config.yaml
n_layer: 24
d_model: 128
n_head: 2
n_kv_head: 1
head_dim: 64
d_mlp: 320
vocab_size: 8192
activation: "swiglu"
norm: "rmsnorm"
norm_place: "pre"
norm_eps: 1e-05
positions: "rope"
rope_base: 10000.0
rope_fraction: 1.0
qk_norm: false
attn_scale: 0.125
bias: "none"
tie_embeddings: false
parallel_block: false
extras: ["capped logits"]
init: "uniform"
init_std_qkv: 0.0347
init_std_o: 0.00501
init_std_up: 0.0347
init_std_down: 0.00317
optimizer: "adamw"
lr: 0.00291
beta1: 0.9
beta2: 0.95
weight_decay: 0.037
lr_head: 0.00621
warmup_steps: 436
schedule: "wsd"
decay_fraction: 1.0
decay_shape: "linear"
final_lr_fraction: 0.0
batch_tokens: 16384
seq_len: 768
doc_mask: true
train_tokens: 107600000
steps: 6568
dataset: "wikipedia_en"
Each number is 128 + 32 x the weight over its row's rms, rounded and kept within 0 to 255. Layers, rows and columns count from 0. Numbers have three digits each. The size before them is the row's rms in percent of the matrix's.

# q: layer 10 attention query, 128x128, rms 0.115, rows 55-63,118-127, columns 0-63
# k: layer 10 attention key, 64x128, rms 0.113, rows 54-63, columns 0-63
# v: layer 10 attention value, 64x128, rms 0.111, rows 0-21, columns 0-63
# o: layer 10 attention output (transposed), 128x128, rms 0.109, rows 0-20,64-84, columns 0-63
q118 089:123149175125108096136120115101149149088116096106151185110168126097186132135165131140135165129169137067118082162070095127116131157059089145064106116102105107149100124168134175156119181154150063
k54 104:132122155150160142140100160086121138091127187165107162110119118124107177181136137117181114140170131101098131093041121134125099141098086166057145167111137095187127122064128112111119150178124199
q55 146:144107145149113115148109082079167111113127130094122192168153110128137186102180115097174105115113135191127101153158099170137163196116090127085138114094118089124164125178113169152149147129117140
q119 105:138100139118129099151141110078170094150131080062083194159161098150132222138124108148171132099129158194111127169113106180116168222114082125090159106099125102133153173170119197118157147138133101
k55 138:137101156150105104142105127095159082113087105077103164087122084143117153204189139103091127118118114142087116190075065136131126201139119091096071110137180133091124130124137166139104130154138152
q56 115:115141157124105058163168155139166034106138074134090100150125132207164102122102113125145139096144142153130158091169107085082123092096109136134175123083121136159094107104138121132146147095177107
q120 087:122129141112078101150177118156155049120133106111124093143140162197122110103085107143186136094148156187103159128145082118125075084072105113150145113085133114088069095098136134139131122097182130
k56 116:118119107123114081076062121182160102133104075111119142195121156166109099158124097121077136151121144174143148125106161134127141162133114030150054143149164101115111190115170107081137110130169173
q57 158:124098175173095037149113153108159121147125112101168136124174119144140163149138043097127111123106130077046105129130119101151147136099171110102108156155157164109124166111120129169080193075120148
q121 091:153135166147116079147100140152193135157104078111129107177166119154173138110127083133141052092121086105056113137141120145156149121136179142088112145097143150125102130132147130159091148071080125
k57 133:138063166146118102099145160118179093157115092123191147150160092150047116167183106156117107133146140182085110215109147138097119151079119181130061187138169147107087142106145101179132181093113193
q58 142:148051187095154111126133110132117099056139123110161155114125133135193131112161099077143151124146137127182132144133143048107180105150073097102134092081093104107134149142114155170118152183127116
q122 080:111067128116189117114153159061091109087102139133108161139138112111220171113155146141114162112142153133201177162174147095125146115133101123092154111164081097165105110163147158160114117193149120
k58 129:112127146081124084112087101135102113096080131114153120129126144105127141128161086152112148091161136104113110073090169101154113163090044081070179136065066094117128157094120174165100206174126134
q59 155:098060071130165101076118117112125118158122143152079095098101128091152078041122129088123129131143159126123137143182178148145181126164140127134125110151107158117151139142129219178107140137068176
q123 097:111047101175140098106122095111130117128127179145095146086098148132130075076143122119131106134093114157124103134178147163092160130165118108102117170137166173150125121162136125152117173115077228
k59 127:135149120140168104131145105106097094132111134127100025055138112123154105077124112140135112153098152084139110117164123097102122094165097145111147159116112135124108103159166174154093136189077085
q60 134:147107183124102116152131144144158088104144058133156197161114129170172146168123137067091138159111109078123145100104146112196135153170180116138150165184156178087101165144117131120082140123144101
q124 086:095095172155083121133164138119158081138111047118126167193133107190155094105130154108104135108175121157157182100139164090199147120152182119134116105138118178124105201135143148161114114092180150
k60 115:149038144093136101178144139175170151080132062204147166156160145088190114114177114159122129144165122135091120110131171126140105150110145125190169138079106084101127122184140134120134206098117161
q61 144:130069119046155164123101114139195133164161075073178078142117116132124096109109120122154131108122162100128131214134171123114101134088088154117092125185131140112097095122143092160158128154185182
q125 093:158123120062127147167133098147158135193159102091169100151149108133151130117080076143122111087168156104110109189131129131104109145085072152117128116142134097106094151121161092196164142164167142
k61 124:105107209143101112155122142101201229142135116023171158123125119113155111093142115114171129164110152123105152194137147121098116139111095112136067183186126172106128122097112145107093102107177120
q62 138:114093127151160156101099170095183109126131110117111107164150108090128104124092151181086111142091121137109178159086145134088103085156078116118097191160127108154147147154120100104065110151142129
q126 083:124150115125159136124082137097177129131105150080120112191157104095145125103084113182079131118101075165123173190080205119125116126178101133155121201168143125172158132164125061100091118159137123
k62 123:107132123146146137135132131033167137127093174091126128179142056137193141107116123129130144121106104168147125170113183167087158154186106163063188160173057130139081116188125105165073053195115101
q63 156:122121152059104121135108141122141129158134129151139117111159116142148121089151126123191118107102161094142075137180121101194140076124142146128112134152126183091104174117110089147117147137056181
q127 088:133130169131071091136100122102097183130160162093145154061104112114185103109131151078180122142125171071137097127159126125184152152134095107096143127118112152125085134105136067079171147140106154
k63 127:136136141095108126209178124106137158128214151160142157095146116121143098127107145124158126180026136098165139144159081110129147094118054008120083121140129159129096123176103143132126138135113131
v0 100:142171146183126201077123156128166111168033145163086132138097138065165116156127072021115153139145118126188090117123094121118117116124121089102112158132131139119084185113092112081184116119170111
o0 109:074085095091122122161164148124111121107173120125183130115134116109088110133135175144135154128123126089187080112171195051149158135134145161046093112156091139099202148145132131114110200117068118
o64 086:101085091103112153145158112122149112132178072134154081133146075116099163152133147167138092104144167111136108118159090081104124147152165138082093106127118093145187130126110132128000165132099108
v1 090:195161105078126142154103124076156132155084177106151122178152120065074159082123119133164122090149157122169108141133134088090143169122127167115113108191152120164210131103162115113175136139082134
o1 106:127072113119121109119077171175119115139163079152175127031070176085136107158124141161137121125089111137115061146137080071151157127165111093218133143080085117124173110099132139117102112084116143
o65 082:139055098103121128116068140180136114137109113183182065109104169093158077149096111140141111124131137151124146124133069108118137160176112113222082143084073115130201132086085160096103105062116163
v2 103:158110176136089113105120151105128188152143113107120117109147130056092141104110154163151083137121222113106110070113131148201129099091161099125113177069142162195096175182131146078097141138143094
o2 113:133094044143170161132168108156091135110122120137128074173171165079126120148198127125123129138141129078119083112118109108094141125173165072105099157118135108125186153112172108134136152138109128
o66 090:128119094085151212084160141102068104119170153132131035129153096152175091084146058126143127145165123134120097099137149129110132149129155138145052130154101112097162155139137126112124156193130131
v3 106:108150127118077151101176146149132111104045162120102119174114113120145115145119196163056137091151095136074109184165107143113111153096070108139084163148108062201153127152119137107133119145138121
o3 119:131096136142150183133143131145157164134164106099070145121063130187080084109093105086120087160179122073098162065109144122134106119118158176129181080164088108094152147170086130197141139160155118
o67 087:141114113143177108136154138168193178150164141069148129113105165152089156094093104161128084138169080075074139116140167144104113093126184153131152121143110158134085105116113121194148127121121114
v4 106:176161136134109109126128092140156113172082184153095112122204119133127177149128149144110093129145147142117090126117136144114105072142182103177082090151156077160118177138133154120103158126149112
o4 117:074124195107181175105150053138074122122138157132174123128139144037146117070147193115135122130169104087135129126129175116138137091127171112109142126124158137086131151143081100111108123124136089
o68 091:071107149105148149104125108169130124161084133147158082137134145089136106070165094187195106142171076154151132146120148114083092094119164117149104216135135097080139133212106089081113128098167114
v5 086:118131152145148080108165125139088092162151162155143105089123122110137138172123120148164137166151082106133174120096145044156191118125114128136135137149088132143147145213178123112080179154113193
o5 102:129183142144139177124122079145158115138114088115049128197125133070148167074136085081144121115128147151097156086128106162135050138150132133172166129134140138069072094111120114129145048115214142
o69 082:113202147120162132125109068161153121112070088093093134208120132103102153079155099158116137109116101123108161126118159175130112114133174108147161157136170134089054117114142109144158068101195138
v6 105:172183106115185111170125081102106102163071167127195144170150108137119148111086102206155109127116143099174123144065146136125111083149165182159130130153123132078154154122152104122229087116057133
o6 118:096096106092130164113142141116126122128124124135149164060090106119164134107153117156149107065110133177089111171158083117151147142156148079166066136094150127101138061121212144098125086137118158
o70 091:120123143063094163118082119168127134129099075132125125124080128140200112124112092171141129082121161188091127199111098144145132177148140147168089142146169123152128119147106153071131076116142137
v7 083:117169119068108100110169099154104131108064160106147114124095119129149134136081089165183144177193085127141139182130127140066063128109132076147135136170121091091144135152160062164133161122164132
o7 097:164125123164134143122137111112167122132151138094043163107104057137103139098144112118122068132094168146075164104150093123166082159116164175148150149144143109112113135158133164130108058147161143
o71 078:132174119138142074153064133181178139101129115089089183174109099143111164124138138144092111110110117131137168137121168116127126116105196145135167170166145112109028159156132114119128071134149131
v8 099:174113145138089106136106126143142135127151105137152106097096142158083172196148148152098139157114069195093158089106114156137134159145149092156115127029129157120161157201102155128151103116093088
o8 108:132121124109123199149187119076106120133077176132176103169171086172173106133085114107169117123130145093161118092129150171103149094109167141083184131198108141145119125110095144080117140157159153
o72 081:142111134142155157131139153070064129128076180116150120094142159164110118163103110119144146158125115147112125115105137122117167108144129124079129121087076143159150161086108121111171174102155124
v9 098:137124070148087098152183143092132124096101079099133152117170113155103092087144230119113107175130144148106100088182116090125176148108075146151105113129116153223157116146165111125106167123138147
o9 114:181089089168111183105071173119164125109127097138132145105088119130112160157140101138139123118153089092067118125059068126134136119131134106197183112122136134154120105182143077207127120100147104
o73 083:209072124158112139129104141076154094073120126130166184094085101107098130102094117140130167118162102114169119100103113144135097109117123146169187095123109191147118116136081107152154159087119126
v10 100:090130133157147130128167165148118164025133135091186133097155122170146059081103180146126116123099046116163160145179110103160155149119109107078141174048106110150088131169101090152045115144124090
o10 111:196129125166139086094150130133168110173128086105068134178111134212099126143103059081127106159154144140097128117112082178094079111119139185150133104151161100160117137100124130197155161136178154
o74 081:165163127166148108108163125098152096145167093110089150155057117191102155118106111121095108138127173103131059099133116165126100095103123156092183088181146145164081112108161087212119110185148125
v11 096:146134180128148131154089124154111152107174081134194140135107161134101128143162131099104124194099118135138191143114195154163127119135141108129094131111152183083080152098096121116116119123185087
o11 107:138175152129140101128181112108067135174140152157179073142206111140127145106114139124117142104125143086137093116120198161116153115122158121065072155136156124152163129103089138103115172148110166
o75 087:105174164132099129123131129117051116175144134167109082124145111126147078129162096109127152118113159092135094153112113121142154115098093137078091165143147110121191120117108109117108136167099151
v12 100:089075167125130160087191152152102134123152110104164102097090140092136131166114128146135183191127125116101135134116136123086187144112122133106168174116093153183114125163124120112163111131168153
o12 111:149167053152136115179187152132135095090102122104052123175130145184109113106114056112089122193125146141131169109141164160110116114124134157138151107148086109106119126109165179141159130139164131
o76 089:122187132124140142139224145126132093085134119087094157167107146165123160095114096151080115153115121109108141096131193188089149080081165164098146089130102106127053154120159171139140118158159089
v13 107:108112153136117151130122145135147155106211112126140141102056154134108182157204153118166119135121061159042117131216146144148150130112122130132102146109129123132106108145101103108039158125151079
o13 111:218147129180146102167180134143082161140089141163132085156127138177141082150095119071100158111171131056173166114134165152102133118085119125101131119128114156175170157121110143108164169121161128
o77 096:192103129185163099157149154094095117133136164120109148110128164164105109155114152086115175122138138052167145073152152127125128104122133116087148093121096160135149161091152126137154168149107129
v14 094:190114151106095178060083141121182138184120093120042119128097123111134112087123105074151192155128191146130033095170122167100138141182144106125141131142110162134049169168114113099103071129117131
o14 100:119103053112096154155102178146131122139073125138118156160140143138088170158208145165117134181122143087123139127105133071128154126121167115002110105127079153088198157110173101150138187147075106
o78 084:142088109143087105139125160115151112132111160148110198123171082127100200193167168144125118111130140102123161059114128088107115111123170129057119088090091137129168180114127124127109214154111089
v15 107:155112062074097096160180184131079102180119150115123101061124123132135110084093143100142128122150105102150088176141139116128078205131110139138113131127097067190131152119149180137120116144127137
o15 115:189120083179131103106142165104173136103170106093147157100101099132109123167092132166139161211143100116076127153123123078037142088107185124202138158096108143159080137077165144135169119125194174
o79 093:147119071125137127074120164084227173084187133120177154155098050096115133128100119150125116170164123119117109121093113121026087097141181079131112100115109098113082126089129143145136132113174144
v16 108:111170164164146146107097106100144174099095188167132156130140115045191076115142103064141103090151173075133134156156125144129120063105144102078119117164103091083118107128141139140108132157144149
o16 117:066126120138126049146114122206155138132165105109141105126125167095054118136159153110090123116119129118129130130120161067164092161171058147111122136090173120136181143160165098085121171103159085
o80 094:118150107103132132136160087207163162143160091121152104159160152170080130103165144113096098082165133129123112115133143108180109174126151146151154152133170085083163144173173084109072119194152127
v17 102:092132095170106137187118079091142109126174112180120134125173128141132096113165121112147090094118147061088104113163064102156158109092101144114170102074136164136136057131129140173131147120085175
o17 109:132118088155112106143085167132198122126105136124112103150140115080149124179110149157145121077156118168156162125080073134133078153175030117129159116135143095150064102171130073128115115105159094
o81 099:180133102169121140170108136110144135109124131125121135134177159097141109147119204113135132080163114180169150137090088125197108168160085102128223099135132104114112118121164080146151154108130114
v18 115:128102129120094135147098093107155146120177157117150146184104152152173224140143159089127150089119214161105099094128114132125124182191183174142129121117126119085182092127125131143138123110055146
o18 119:127101146070153138175087116149126157155113126143140131093165181182135097130130139134096138131134112149163047124134131134174157138098071090148149114115132127125160098088097167066118164080095146
o82 101:163053135132117136161103122134113154148122139137148156076171218171118069147129193088111097114164143184138091124129121115143150155150080058133142090082107120152185111077088184108144158063123155
v19 102:103146086095119116187109126130115106152165207142148167120145132121077155141121074099128054085163078157181203136144067121111136166128095106089175096151132067148154067077141105142148115140132161
o19 115:177094223153128039143082160134138128098182101093139109128056131085166061170124135144109132136096153162147113131144122123140121120135053147199133145119123144166034129129077161118120060111145110
o83 086:147106120168153080142120147138129189129172111103169108134133156105093082151148181110112086150115168149176093128169100136143114116184073104136179125131147149123083062042156148144116079086106148
v20 104:158130147162182181126081083134122141075118191152146169206114139093165138184157116198125089043145096089123170174076145091144099088176151176137102131123142101074176088151134137159187156131080120
o20 116:031132193096124117129132130170088127213125150155145095113154168130123112074086128130136090078130138155166102138146139168160091175132074146120110128136135119116118102112098147090123137112132143
o84 091:089138163097141133142080089211089153184101123116123064136139238150093087107116104138136093104134125161090135190148133145180136207144100125145131165112150121134146110101130127124143073111135166
v21 094:136124061077078103146198123127087147165102116110159118148135103168089179117124099147153135165115124118149077114177125101064107151142116136130129091129132131139087138121164133118103120127135125